From a checkpoint of a small transformer trained on Wikipedia.
Architecture: learned positions, normalized queries and keys.
Training: a variant of Muon for these matrices, 292M tokens.
Each number is 50 + 15 x the weight over its row's rms, rounded and kept within 0 to 99. Layers, rows and columns count from 0. The size before them is the row's rms in percent of the matrix's.

# layer 5 MLP up, 768x256, rms 0.0843, rows 479-533, columns 0-127
114:99 57 69 63 46 40 57 59 71 51 53 42 66 40 68 60 47 58 62 60 56 55 50 79 36 34 44 34 49 18 45 44 51 29 43 36 47 28 58 61 44 33 63 46 57 76 35 61 52 63 43 49 21 51 56 46 30 49 70 40 56 70 46 61 47 46 50 60 49 57 58 39 65 53 66 50 53 58 72 67 29 36 29 68 53 38 44 72 59 32 32 78 63 24 59 57 76 69 59 47 32 40 47 58 48 61 62 64 27 22 53 41 46 27 42 55 36 33 63 48 72 45 17 37 60 64 62 11
108:80 65 66 57 80 67 49 82 54 30 59 83 52 63 76 76 41 45 50 58 56 43 70 56 48 62 55 45 66 36 37 16 44 45 69 79 42 66 35 65 56 58 69 25 40 50 26 55 22 28 58 65 53 74 52 34 64 51 31 41 50 46 49 55 50 38 47 46 51 68 83 50 20 52 53 46 77 65 41 51 26 48 51 38 53 49 57 67 28 24 51 53 54 70 41 40 86 59 56 35 46 37 63 18 31 72 62 48 60 33 40 37 40 44 76 43 42 32 69 67 44 35 32 74 66 29 69 51
099:75 45 39 38 41 83 42 46 54 39 56 19 28 76 36 67 54 26 26 47 41 45 89 59 39 40 58 58 37 60 60 44 45 49 61 15 54 66 51 34 21 59 43 68 44 48 49 67 52 72 84 58 54 26 52 73 76 13 47 48 83 73 51 38 56 41 47 40 64 64 31 52 56 10 50 61 38 33 56 45 50 58 48 62 88 43 39 42 26 11 60 40 35 55 56 47 54 68 46 50 44 44 77 57 60 68 65 21 64 64 44 67 24 71 53 52 51 23 32 60 28 64 46 39 70 61 31 60
121:24 54 41 64 33 58 36 32 48 56 60 71 44 38 52 30 27 44 69 76 50 22 62 47 45 64 48 61 66 50 34 60 30 30 31 56 29 49 51 95 75 24 32 60 61 72 29 46 59 73 46 78 67 34 50 29 54 56 29 39 68 50 62 56 40 43 34 67 47 68 39 42 68 58 27 61 29 62 22 37 47 51 70 53 88 35 49 27 45 53 42 60 74 34 30 50 37 40 63 72 50 63 34 69 48 43 53 56 64 55 60 44 86 50 55 42 52 46 51 32 35 72 38 49 40 55 54 60
096:60 33 64 40 50 53 42 46 12 78 71 85 64 40 33 41 45 73 47 46 16 47 39 33 52 36 53 68 37 19 57 54 66 63 61 58 55 39 62 48 49 56 39 53 37 62 30 40 48 64 30 62 90 42 35 37 48 84 69 35 42 68 56 56 38 56 39 51 39 43 60 68 53 59 54 46 53 65 52 71 49 63 69 70 41 39 72 74 38 57 48 51 51 18 85 42 28 50 52 10 56 50 50 58 67 41 53 70 44 32 58 46 38 64 50 46 65 60 32 43 38 74 59 54 58 41 38 64
102:47 47 50 65 41 39 93 63 51 45 59 59 54 63 17 48 64 43 33 21 44 37 58 47 33 59 27 52 53 59 50 20 25 53 42 29 58 77 33 56 21 49 58 36 64 25 60 74 52 62 22 49 39 74 35 50 27 48 58 72 42 67 41 42 29 53 53 31 45 65 49 49 47 53 80 58 45 43 43 57 39 67 45 69 00 69 68 40 22 52 26 83 46 24 59 52 45 45 53 59 45 43 71 60 50 37 50 65 39 55 57 47 45 64 57 43 08 62 66 71 44 61 42 82 26 55 48 52
092:37 39 51 71 75 47 29 39 47 41 52 68 56 43 34 63 76 52 23 17 65 38 33 33 48 19 44 50 73 54 34 38 55 52 42 77 45 25 67 59 80 68 57 62 30 36 54 35 64 65 70 60 57 31 63 43 49 54 33 60 47 69 70 56 54 80 51 70 61 66 51 59 66 81 54 39 54 78 44 32 62 46 47 40 65 43 15 50 30 43 40 39 46 64 65 64 77 57 53 44 43 62 19 61 25 31 46 53 67 48 35 35 53 56 57 33 58 28 57 57 64 60 32 52 76 50 52 65
099:59 36 58 81 68 28 56 36 45 61 45 39 46 77 64 65 41 41 35 53 57 48 25 69 26 22 42 64 56 56 67 66 39 58 55 41 67 40 71 40 80 63 51 56 49 49 55 49 67 56 56 45 26 69 67 55 59 45 47 79 51 62 37 23 61 54 51 79 52 51 34 43 40 49 59 68 21 47 54 44 44 63 26 52 62 43 39 24 56 47 54 38 34 50 28 59 49 37 46 26 60 38 31 47 34 39 72 52 40 49 49 55 33 51 48 39 40 49 26 23 63 42 48 50 22 41 54 63
093:49 18 64 52 53 07 60 75 67 56 53 37 36 54 61 50 41 76 35 58 34 63 18 54 39 50 52 67 49 29 38 44 64 38 50 61 36 63 69 49 74 48 59 41 45 34 51 19 67 49 86 47 51 34 51 31 47 65 58 65 63 44 31 45 39 26 76 50 45 45 40 38 35 24 69 45 68 54 59 76 20 42 35 50 68 17 49 35 36 48 58 39 33 33 35 65 45 55 45 46 25 46 61 58 30 26 48 58 56 63 56 64 40 34 55 43 65 56 37 66 46 46 38 55 46 49 40 56
097:67 51 57 62 62 69 36 48 29 67 80 13 19 48 75 48 35 58 57 23 67 24 70 67 68 21 64 64 76 34 45 40 40 39 67 43 57 56 64 52 67 59 60 54 46 35 26 64 61 37 15 57 96 38 43 21 27 70 51 55 59 63 60 74 59 58 41 48 41 41 50 18 33 48 53 54 53 47 56 74 50 43 40 53 39 36 37 51 66 49 47 52 65 12 38 52 48 60 49 40 44 54 45 42 75 51 68 76 58 31 56 72 41 63 64 37 71 44 44 65 53 53 10 44 46 76 51 25
094:43 41 49 52 09 60 47 59 49 28 33 48 41 65 62 58 55 61 38 58 67 37 19 47 62 31 55 41 65 85 49 59 54 46 45 86 51 51 25 35 45 38 50 58 33 51 66 45 41 63 47 19 69 60 58 54 47 40 29 59 40 93 27 51 36 60 52 67 72 39 32 41 46 66 48 26 44 57 65 63 30 54 42 58 77 37 49 46 59 41 61 31 76 27 46 58 58 61 64 49 33 74 47 55 57 24 54 39 67 47 51 54 64 47 47 29 47 29 55 79 37 68 50 32 17 68 64 18
094:45 63 54 22 25 59 47 49 46 46 45 64 38 47 69 48 48 40 60 72 55 80 53 74 59 45 86 74 44 32 37 76 36 33 29 58 43 61 57 69 49 42 53 50 40 49 14 64 64 47 34 62 58 29 47 49 72 55 48 21 43 74 80 29 38 58 57 67 45 56 53 41 36 53 48 55 66 83 34 49 68 64 70 50 93 49 38 51 59 43 72 50 39 68 22 50 57 40 75 62 62 41 31 46 54 27 42 35 43 41 31 67 63 48 53 55 31 46 25 32 62 46 35 73 33 36 39 45
098:33 49 56 91 45 46 34 40 63 43 43 18 33 18 52 45 52 62 32 48 46 54 41 47 53 32 45 64 45 75 44 46 43 71 47 45 40 56 34 48 27 34 59 58 60 51 52 76 93 60 49 08 44 47 55 74 61 40 51 62 46 52 29 55 48 49 32 67 49 55 65 58 57 37 80 62 31 59 50 38 66 40 32 45 67 61 61 46 54 24 91 39 43 59 42 46 59 20 59 27 63 11 41 61 38 36 56 48 78 27 68 62 53 54 69 50 36 36 76 77 23 48 76 54 71 58 45 54
114:64 31 41 46 45 40 46 46 41 48 42 77 37 45 38 85 43 54 48 53 90 67 56 61 56 43 44 52 58 56 23 66 44 34 52 61 67 46 52 44 29 28 39 58 50 66 56 44 30 43 62 70 55 55 41 41 39 37 56 24 64 83 24 58 33 63 30 18 61 58 57 25 70 63 50 39 63 66 57 47 55 61 54 49 27 41 39 49 52 61 57 58 27 70 17 34 57 37 62 58 39 41 31 28 48 42 45 44 29 37 17 52 70 41 79 50 48 27 48 45 63 39 31 75 46 56 63 25
107:62 65 46 53 74 55 21 41 76 54 65 46 49 72 58 42 32 42 36 53 24 30 80 44 59 54 54 37 66 44 59 38 59 68 34 33 60 50 63 73 36 53 63 38 44 34 37 32 54 58 61 77 55 60 51 53 26 22 65 77 34 26 40 49 46 53 50 40 24 72 44 52 41 48 25 42 45 26 49 30 23 46 34 59 52 46 37 77 68 36 49 61 61 49 32 59 92 10 67 40 54 40 44 57 43 49 56 51 44 86 26 56 33 60 81 51 62 50 50 49 51 48 51 72 40 57 29 68
103:33 49 41 47 67 61 23 29 53 76 44 43 41 44 61 40 69 35 48 49 30 45 48 54 46 60 81 55 55 51 65 50 62 52 49 52 52 64 63 84 36 03 69 64 60 63 42 19 59 58 73 37 65 37 49 46 50 49 40 87 44 36 49 52 59 58 28 58 95 46 55 64 47 38 73 67 68 46 56 48 50 75 46 30 70 66 55 73 47 45 71 42 69 63 39 65 69 36 46 41 46 69 69 54 73 59 49 54 86 59 35 54 60 57 60 73 63 50 58 43 28 63 55 37 45 58 38 38
115:65 60 63 48 26 44 55 37 37 31 73 67 46 59 75 63 36 46 59 71 49 33 41 39 27 51 23 58 63 49 41 36 78 49 26 48 45 39 74 49 52 26 43 93 43 46 58 59 58 86 33 39 63 78 87 40 53 57 38 46 45 58 53 39 65 19 46 70 24 61 43 67 60 71 47 49 49 57 19 59 39 31 52 32 51 46 42 44 83 52 37 52 42 37 61 51 42 19 38 56 18 69 60 41 58 64 59 49 41 49 54 27 57 13 51 44 53 36 48 17 53 79 52 33 57 58 51 39
100:81 45 46 63 77 44 15 51 39 33 42 37 37 56 49 78 54 55 56 27 42 52 83 66 34 51 21 70 57 62 17 67 26 30 53 71 35 52 46 47 48 70 53 56 67 52 43 45 84 57 29 58 43 33 31 20 55 28 24 49 69 54 51 53 62 53 84 48 57 56 50 37 57 47 18 32 44 35 40 59 29 43 31 48 55 70 32 33 68 45 22 19 70 60 36 87 53 38 42 55 69 59 71 73 52 48 44 38 56 32 48 42 64 38 50 40 58 47 43 37 82 25 40 25 30 54 64 15
094:94 46 58 55 49 63 40 46 45 60 73 42 53 84 50 40 35 26 45 63 29 32 39 74 56 25 67 31 66 50 65 43 51 33 30 46 11 40 61 68 71 00 27 48 70 70 48 58 58 56 56 52 47 70 19 44 36 55 46 52 65 37 40 30 67 53 32 57 72 66 69 64 38 48 34 57 29 64 40 29 45 57 33 40 67 40 26 79 43 40 61 47 44 50 55 37 39 75 50 55 61 46 51 46 25 27 60 53 74 51 12 49 52 57 60 49 61 83 52 48 50 64 44 57 70 68 58 55
090:45 82 22 49 65 58 27 65 51 67 61 43 32 47 61 63 38 47 91 82 43 50 49 60 72 55 09 23 61 49 47 41 39 41 42 60 48 46 66 77 64 71 57 65 72 40 39 35 42 39 52 74 36 47 62 30 51 61 38 40 46 47 65 69 57 31 46 59 45 35 82 62 62 64 65 45 45 56 38 61 23 49 45 53 81 34 65 31 46 51 39 52 50 55 58 51 59 72 84 39 43 63 42 56 60 31 65 41 47 56 66 25 49 23 00 28 28 47 56 39 79 71 63 49 56 39 27 40
093:64 56 63 57 51 41 42 32 43 50 34 36 26 29 46 50 40 52 72 58 66 36 81 41 22 45 60 79 48 51 61 52 74 61 45 53 29 50 56 69 47 29 28 50 57 40 37 56 31 78 52 60 40 56 45 61 07 65 25 37 43 63 70 45 31 49 62 32 58 25 40 46 58 64 50 31 65 47 40 41 59 67 55 46 55 38 48 45 55 61 74 50 44 41 54 31 47 62 19 56 31 30 48 31 42 57 71 56 56 46 43 43 41 57 32 73 87 60 51 40 50 82 05 28 64 07 56 68
105:66 55 13 58 30 68 33 57 46 49 54 66 29 50 48 42 56 72 64 53 51 21 59 54 64 62 50 77 63 40 73 67 47 70 50 51 58 37 64 42 53 51 51 77 44 54 36 71 45 49 50 54 53 62 58 68 57 55 77 51 14 32 49 54 53 43 60 73 38 18 59 53 50 71 45 42 47 40 49 83 56 60 51 72 51 67 53 59 48 57 16 61 45 68 55 46 61 39 41 52 40 57 04 35 60 53 23 50 33 56 75 69 38 50 26 55 44 63 25 46 26 34 32 48 69 45 63 53
100:62 37 41 72 36 27 56 77 56 50 50 41 28 44 44 36 53 48 62 46 41 31 47 41 39 35 37 64 50 61 71 69 75 38 42 49 44 63 76 68 49 41 65 48 72 34 44 39 60 56 33 47 12 35 43 53 51 63 44 41 37 76 58 59 53 28 84 33 60 23 43 40 38 46 53 50 48 29 36 32 50 37 28 47 64 68 55 54 33 41 59 40 36 22 50 69 35 80 55 41 66 24 38 53 46 73 84 28 72 54 81 46 45 48 49 64 37 89 37 77 14 60 51 43 51 40 42 49
096:33 39 71 49 47 57 61 64 31 37 77 38 60 56 53 27 51 54 88 55 29 54 46 51 42 51 68 36 48 38 70 59 47 53 64 62 58 49 45 63 63 63 43 40 59 71 43 73 58 61 30 56 76 59 57 45 73 50 48 44 28 63 29 47 51 46 43 39 34 31 33 29 45 43 39 68 42 45 35 61 64 62 82 74 48 60 34 42 55 38 50 41 30 41 53 52 70 47 33 26 51 57 75 72 41 29 28 53 47 48 66 54 58 43 55 37 49 55 45 60 41 32 41 76 83 46 48 32
094:27 70 62 61 68 56 41 58 00 78 49 55 34 66 49 46 53 56 22 33 34 71 52 43 32 55 22 54 24 32 74 60 38 44 67 45 48 54 52 58 57 43 65 25 60 75 32 60 46 44 36 29 46 52 41 59 20 46 73 36 37 39 39 55 50 52 23 35 30 51 72 35 32 50 60 54 44 47 34 43 77 50 22 34 69 32 92 46 63 61 80 39 43 43 47 28 67 68 61 56 62 54 58 58 53 51 49 55 15 39 51 36 46 77 54 27 32 41 55 47 27 71 54 35 61 73 56 44
090:41 64 35 74 55 62 59 52 63 33 55 60 90 48 41 46 49 48 41 24 54 30 42 43 30 66 57 73 55 63 46 73 41 50 65 18 47 60 37 89 29 63 44 63 80 73 44 48 39 62 27 84 56 13 73 45 38 30 53 52 76 51 64 37 55 66 48 46 47 67 35 52 46 40 66 13 39 54 37 53 32 32 61 36 28 50 48 36 52 61 39 54 45 40 67 56 61 45 92 39 42 15 62 61 57 69 44 51 37 78 56 79 45 57 88 63 58 70 56 18 38 65 58 63 44 64 59 23
102:83 57 27 26 54 50 49 65 38 27 47 41 53 30 80 30 58 58 44 54 34 51 52 56 72 69 56 46 44 76 35 43 54 15 49 39 51 46 53 30 59 76 50 44 54 78 45 57 49 64 44 36 47 57 51 42 44 32 77 41 37 54 53 48 57 54 18 39 45 54 46 55 35 57 49 47 32 36 36 55 51 62 09 16 31 40 65 33 66 44 79 48 25 40 64 77 50 42 59 65 47 58 78 30 53 30 61 57 74 56 32 53 33 82 66 70 25 27 33 37 38 33 62 63 58 56 59 57
117:25 50 56 53 48 29 44 39 48 45 67 64 19 40 53 39 40 54 44 44 58 80 57 47 26 68 47 45 47 73 50 62 32 57 63 58 37 47 63 61 66 74 45 31 50 63 54 39 40 59 50 40 63 41 72 69 25 18 41 42 31 70 54 55 62 35 85 49 99 21 51 23 09 68 37 50 58 52 35 43 62 56 44 84 16 57 43 45 65 67 48 63 51 65 54 24 36 47 35 39 52 55 15 44 50 70 66 70 35 51 29 55 50 59 56 59 25 57 32 67 35 74 32 47 52 67 12 57
101:40 57 51 56 47 77 18 53 31 57 19 59 37 33 55 68 28 47 87 53 38 80 47 49 44 47 36 40 60 38 53 45 61 31 29 90 59 56 65 48 31 64 31 36 53 68 56 56 56 56 64 40 42 84 62 38 35 31 48 57 42 45 36 50 53 43 21 42 70 46 58 39 48 50 73 32 36 30 25 64 46 35 53 73 78 69 40 61 47 40 47 53 44 46 32 66 62 33 61 58 55 38 47 80 27 38 73 07 36 53 50 50 63 61 54 20 51 62 45 59 56 69 35 51 36 44 29 37
102:50 44 66 39 54 45 51 09 41 39 63 52 76 68 35 50 61 52 52 33 70 38 23 64 46 50 75 74 62 79 69 73 48 45 47 74 40 59 47 50 43 37 55 61 41 55 28 73 35 58 57 50 71 68 58 31 75 51 46 72 51 23 55 38 45 62 64 75 21 48 73 52 38 57 31 43 62 48 28 50 45 65 72 38 66 34 71 48 17 60 49 30 32 52 36 64 37 46 44 62 50 41 38 76 65 43 45 54 45 71 54 53 69 42 38 48 79 40 35 52 56 63 50 33 43 21 17 40
108:59 55 72 62 53 45 36 68 27 41 69 43 45 49 48 36 40 65 58 40 50 46 39 47 81 17 34 86 34 57 36 56 67 28 22 32 65 46 65 47 55 53 34 33 64 51 33 33 61 87 43 65 61 51 77 59 61 16 52 61 38 34 55 60 48 34 47 54 59 42 70 33 57 45 56 44 48 53 60 81 40 51 70 58 51 54 63 40 68 07 79 63 49 54 46 32 60 58 42 49 50 32 24 43 67 51 43 31 66 48 74 49 44 42 40 56 31 74 51 39 65 59 44 48 73 43 26 48
092:50 59 69 52 29 61 34 66 49 51 47 59 43 54 65 50 42 48 40 54 37 55 76 66 56 43 51 61 49 42 24 66 73 45 59 34 65 57 54 67 21 30 51 50 56 79 50 42 57 30 71 56 80 49 50 21 31 68 63 54 35 87 34 69 74 48 65 43 64 42 59 48 52 44 56 51 48 39 61 38 53 57 48 46 38 77 63 70 47 50 47 29 61 54 29 37 56 95 55 78 65 51 40 49 46 10 53 53 29 26 35 70 51 46 38 50 53 69 48 88 22 60 25 47 33 58 41 34
107:39 59 58 49 55 30 60 81 58 68 54 80 43 50 41 60 38 53 36 73 71 36 52 51 41 64 64 59 46 53 64 44 26 52 53 74 38 63 53 63 78 69 54 45 52 35 65 33 44 81 58 48 40 81 41 60 76 31 58 48 79 55 54 35 55 47 24 52 57 68 54 57 27 70 66 53 47 50 53 43 71 39 34 49 74 40 27 37 10 42 65 67 57 63 55 25 75 33 58 27 61 48 65 41 36 56 58 66 58 05 28 62 38 49 65 50 53 54 58 26 45 60 39 53 66 53 70 56
099:34 31 46 46 59 54 59 43 17 50 73 54 67 61 47 50 47 43 23 57 55 38 43 52 57 41 51 21 70 48 51 38 44 52 27 47 35 54 31 53 40 42 59 90 49 45 71 48 53 61 53 60 42 52 59 39 54 52 49 38 40 42 62 36 46 72 20 41 41 31 53 63 49 58 61 40 35 77 20 58 56 18 58 80 31 23 47 63 68 48 67 58 52 19 30 42 64 39 47 58 51 42 28 73 60 15 46 42 41 52 66 34 81 42 41 62 71 52 36 96 48 24 64 63 82 48 43 35
102:38 58 56 53 50 55 62 23 40 38 45 49 57 57 42 75 43 48 40 46 70 60 45 99 56 46 47 52 24 40 15 60 49 55 59 52 35 34 23 64 55 34 55 64 56 54 40 40 48 48 72 43 68 38 26 41 27 73 58 59 66 37 46 36 53 25 55 54 55 66 42 60 68 47 48 56 63 77 41 63 53 44 43 49 69 57 28 38 46 57 32 32 71 61 47 73 39 41 64 56 29 54 36 34 59 33 44 49 53 63 23 47 47 54 82 59 74 46 58 61 53 61 09 55 74 32 28 50
108:45 38 45 45 40 72 43 70 58 30 29 30 50 61 32 43 44 49 50 50 34 38 60 50 44 30 18 38 70 70 64 78 54 32 35 48 76 58 72 47 50 40 05 46 52 85 37 62 34 54 58 27 43 40 55 51 38 73 38 37 67 48 52 49 60 26 57 64 56 38 30 32 34 64 44 70 68 34 45 56 41 56 46 46 48 43 55 56 34 53 39 76 48 30 20 47 59 48 53 24 61 40 62 31 65 52 57 56 14 45 58 45 39 58 57 38 17 47 19 43 49 24 32 49 27 37 61 55
104:92 22 42 65 60 45 52 59 49 53 59 45 57 37 63 83 31 87 46 55 63 69 49 72 30 57 47 58 53 30 45 47 87 67 45 42 36 34 46 52 27 26 64 41 36 42 59 52 80 31 62 35 42 72 70 47 35 72 51 52 30 40 86 34 49 51 48 60 27 44 43 59 48 40 53 63 37 51 39 62 52 49 44 69 36 47 14 88 71 50 43 31 26 42 62 57 40 47 33 46 66 53 71 59 44 52 47 52 32 16 34 45 57 31 56 62 52 37 56 30 42 29 52 61 62 19 59 50
106:57 20 47 80 41 43 45 54 55 36 32 36 33 51 64 44 63 68 44 53 44 54 45 59 49 55 47 59 54 58 28 45 71 75 59 52 56 28 46 48 49 29 38 50 33 45 59 46 62 44 44 54 65 63 61 59 38 47 50 36 60 78 48 54 34 29 55 32 42 38 38 45 42 25 55 63 73 26 47 40 39 53 47 72 38 48 22 70 48 42 70 56 53 48 62 66 53 78 52 37 37 65 35 50 69 29 57 57 73 40 63 36 29 38 47 54 61 25 32 65 63 47 35 34 68 62 80 54
102:66 53 30 55 66 65 42 45 89 36 58 49 45 39 42 21 30 30 33 44 68 69 42 54 41 58 44 57 50 56 68 73 26 59 62 41 34 62 34 46 73 40 43 52 54 86 32 36 31 48 63 70 57 62 71 31 33 29 36 51 18 20 56 41 54 35 43 60 23 49 51 47 60 46 70 66 63 45 70 42 41 21 77 54 66 48 68 49 68 36 77 46 39 35 45 48 42 54 68 67 49 57 48 54 44 72 34 51 70 27 55 51 55 73 75 36 37 34 47 14 38 09 45 72 60 62 81 40
105:24 29 55 72 46 71 69 73 33 44 67 44 42 57 50 61 37 53 53 48 69 46 30 49 66 68 52 60 51 33 37 88 49 41 54 55 22 59 52 58 38 42 36 44 37 40 51 50 57 52 53 20 30 64 28 47 43 55 46 48 34 37 63 82 79 23 49 52 30 64 48 52 27 69 22 60 55 24 31 54 67 51 56 43 56 43 37 41 32 52 59 82 35 69 27 52 24 64 50 53 34 61 92 38 36 38 71 35 67 34 36 47 46 63 32 74 34 66 69 35 56 56 75 48 21 32 88 58
093:51 50 48 28 47 30 32 74 54 60 25 41 60 85 41 51 69 58 41 34 20 46 69 31 29 64 59 58 61 56 41 57 65 36 63 44 61 82 30 68 57 06 44 31 79 68 23 38 23 53 78 28 53 42 52 57 44 51 92 86 43 39 49 30 35 51 47 23 52 57 41 49 39 39 46 42 29 73 46 31 49 69 53 24 59 48 63 60 54 39 37 61 39 49 40 16 57 29 39 96 73 62 55 49 64 61 80 85 48 55 60 37 56 59 67 74 60 42 39 63 50 28 32 56 42 52 46 36
115:46 60 42 55 48 66 64 65 48 31 57 41 43 67 30 60 37 54 71 62 48 66 49 72 38 46 49 43 63 64 53 49 46 41 99 33 72 54 46 21 37 61 46 82 53 45 70 35 45 61 73 34 30 60 50 23 50 46 61 44 39 60 46 61 25 42 47 41 62 88 50 66 33 82 33 40 19 37 55 57 40 63 78 22 57 59 46 56 40 51 82 76 47 51 55 57 62 00 49 45 54 47 37 55 63 60 50 49 41 70 46 00 28 37 52 62 37 49 64 75 52 53 65 62 43 48 59 52
099:46 31 81 63 65 58 66 82 45 62 51 66 61 48 66 68 70 56 43 61 43 59 39 51 67 43 43 41 69 52 32 48 52 46 50 36 71 47 37 67 62 22 35 47 49 48 68 63 45 44 37 50 38 71 60 22 49 50 90 67 42 57 62 58 58 54 64 46 42 43 28 55 33 62 25 41 59 28 46 53 57 68 35 61 48 49 71 56 33 40 59 74 42 39 50 43 72 42 52 17 71 60 54 50 45 48 51 17 45 37 28 45 63 32 72 45 44 30 58 52 32 61 38 29 56 32 72 50
093:60 39 41 47 36 30 61 62 57 38 82 34 79 42 37 57 25 62 51 35 42 73 43 43 32 58 57 32 48 31 73 52 62 45 43 45 78 42 53 51 56 69 74 74 39 33 54 68 22 40 39 53 39 83 63 51 52 57 29 56 49 54 48 44 25 26 47 23 39 60 51 43 33 58 60 69 81 53 38 37 47 77 63 47 54 43 16 60 34 63 69 55 62 55 74 61 67 38 65 64 45 48 48 52 45 73 61 79 57 36 77 25 50 61 65 47 47 45 29 34 25 43 38 52 72 52 40 60
094:39 33 53 59 71 64 21 55 56 61 60 36 51 54 74 62 41 57 47 67 42 32 77 53 49 61 41 32 56 68 77 76 53 58 51 62 45 32 20 63 47 54 48 38 22 53 72 42 72 42 71 66 17 44 38 35 87 53 45 28 35 42 20 15 44 58 57 52 52 43 49 50 28 27 40 58 56 37 62 50 32 67 39 36 75 65 35 31 41 38 64 81 70 47 54 40 57 53 65 60 36 50 26 65 40 75 56 50 40 56 66 34 62 43 63 80 47 41 67 54 58 55 66 33 47 76 62 58
111:56 51 63 50 82 61 49 59 77 27 49 61 34 52 18 25 60 47 72 38 63 43 74 49 54 35 60 54 42 52 41 45 56 46 67 32 32 34 54 33 51 36 45 38 68 21 41 68 68 20 12 48 67 55 55 49 62 47 80 58 39 39 75 52 52 16 50 45 29 34 52 46 67 71 66 41 43 66 46 63 54 30 07 30 30 67 74 61 49 46 54 52 44 60 64 40 50 47 43 37 79 62 62 59 55 43 52 53 44 69 39 53 35 75 35 54 60 41 34 44 27 12 66 58 62 67 44 70
094:64 42 43 33 40 82 52 52 58 51 48 47 29 56 60 39 38 36 56 70 75 24 60 72 43 62 32 59 48 53 47 47 30 21 37 50 69 84 36 35 41 66 37 29 63 32 46 60 36 35 43 14 54 54 49 47 51 40 52 61 17 40 47 47 53 76 31 46 59 72 54 51 23 42 44 60 48 61 42 35 67 66 51 52 66 82 53 56 44 71 79 55 77 54 53 78 53 43 47 24 31 52 22 45 35 51 04 45 65 54 38 36 44 60 55 52 53 53 28 49 43 56 41 64 62 56 79 87
081:68 60 47 19 83 42 34 39 47 00 48 48 49 60 80 49 51 28 49 43 83 58 57 58 57 23 52 61 69 54 49 76 65 77 70 39 58 37 52 44 59 47 62 53 54 54 52 47 50 78 61 55 58 52 51 50 86 28 66 42 25 23 53 58 42 36 55 46 79 42 61 61 67 59 64 53 65 55 36 44 54 53 48 36 80 39 17 65 21 63 61 54 67 49 31 20 40 73 44 18 58 41 72 16 47 67 33 66 79 45 37 48 45 48 45 64 40 51 46 54 46 41 47 28 32 56 37 32
095:69 61 47 54 53 46 55 66 29 47 35 45 69 48 55 39 71 34 37 38 33 59 72 26 36 42 45 35 50 29 56 63 45 37 60 73 60 55 56 23 71 52 89 34 43 26 45 35 57 55 44 76 35 66 56 38 52 40 36 29 78 51 90 77 60 47 64 78 52 59 53 63 43 36 31 56 58 42 43 49 51 31 68 51 54 20 32 52 38 23 62 43 65 51 59 50 76 52 56 42 24 37 34 33 58 48 49 56 77 54 71 55 37 61 61 34 59 31 36 60 46 72 67 37 51 43 39 67
083:63 42 43 54 46 33 38 38 57 49 88 33 50 32 50 49 65 35 69 38 68 42 54 36 64 62 40 77 30 51 28 66 63 35 36 30 63 62 51 24 55 43 48 20 48 45 34 48 52 21 45 74 58 51 44 44 49 27 58 52 24 45 64 62 39 28 64 25 49 53 39 79 56 40 65 37 66 58 93 73 56 66 58 71 62 30 48 55 42 49 35 69 35 45 53 08 59 54 62 50 40 49 61 53 35 30 61 18 60 51 78 34 21 37 51 74 57 48 40 59 49 57 51 64 40 67 54 44
109:59 56 47 58 31 22 54 68 48 17 55 58 58 47 49 27 59 36 39 32 40 38 42 32 59 62 35 25 53 39 62 34 70 50 46 32 34 62 44 42 59 52 48 60 48 71 60 46 62 59 74 38 36 23 64 39 64 66 50 65 61 45 64 55 46 49 49 33 73 69 49 66 31 57 63 38 43 49 59 57 50 46 32 46 34 64 75 17 40 38 54 56 37 41 69 75 35 16 71 48 36 69 67 54 67 65 14 69 51 66 54 31 43 88 64 49 54 50 53 36 26 57 62 31 44 27 52 67
100:41 72 25 30 54 42 39 60 85 73 65 26 40 57 50 44 57 44 50 30 19 75 67 70 28 27 62 43 40 48 60 28 75 31 32 58 57 48 25 57 53 57 62 41 56 53 55 25 42 54 47 71 61 53 56 58 69 25 52 58 58 27 43 60 48 22 58 40 31 60 89 73 28 37 49 60 37 31 57 27 49 19 53 32 38 48 43 60 61 48 39 59 57 52 51 63 42 57 66 44 66 36 30 48 72 17 37 33 75 80 44 44 40 33 27 45 82 33 50 43 40 77 51 26 46 52 41 58
089:37 44 51 31 48 47 48 53 41 37 43 68 27 43 63 42 61 05 39 68 46 40 28 46 53 68 34 68 89 51 57 28 54 24 57 41 26 58 56 59 70 40 62 42 54 53 73 54 70 42 49 58 54 57 46 28 65 32 44 34 25 41 40 33 43 44 45 37 41 42 52 58 44 63 39 43 24 43 69 45 73 42 42 64 54 48 62 68 59 48 63 57 25 38 51 46 79 50 50 32 57 57 60 71 43 42 49 41 58 41 47 49 51 54 67 39 46 54 49 49 61 67 49 48 68 61 48 48
100:68 57 13 35 57 50 52 33 57 64 58 64 58 44 54 45 43 45 38 30 28 54 48 31 53 23 43 55 61 62 69 33 75 33 41 79 55 10 59 44 55 52 59 48 44 76 54 37 51 40 39 47 50 40 77 63 62 26 51 25 57 76 75 22 55 47 33 38 48 51 63 89 54 51 20 44 50 40 34 24 62 61 34 28 59 20 41 51 46 56 56 46 51 62 68 52 51 54 61 27 30 54 50 39 67 83 55 49 37 67 71 48 33 34 64 25 39 48 54 50 55 70 57 46 24 61 28 56
095:75 57 65 69 69 35 39 60 48 34 68 40 83 58 66 58 51 74 66 37 23 59 41 37 34 63 45 54 36 42 24 64 34 53 55 42 50 39 67 53 24 41 58 62 53 57 45 60 42 18 45 62 54 97 41 53 53 56 25 43 58 36 42 49 55 57 82 41 37 29 51 25 45 47 55 39 54 88 46 62 52 54 53 75 48 37 33 55 61 50 45 67 36 48 72 62 61 53 47 38 78 27 18 59 52 66 87 47 51 52 78 42 37 53 49 55 26 29 49 55 55 57 14 40 56 33 68 33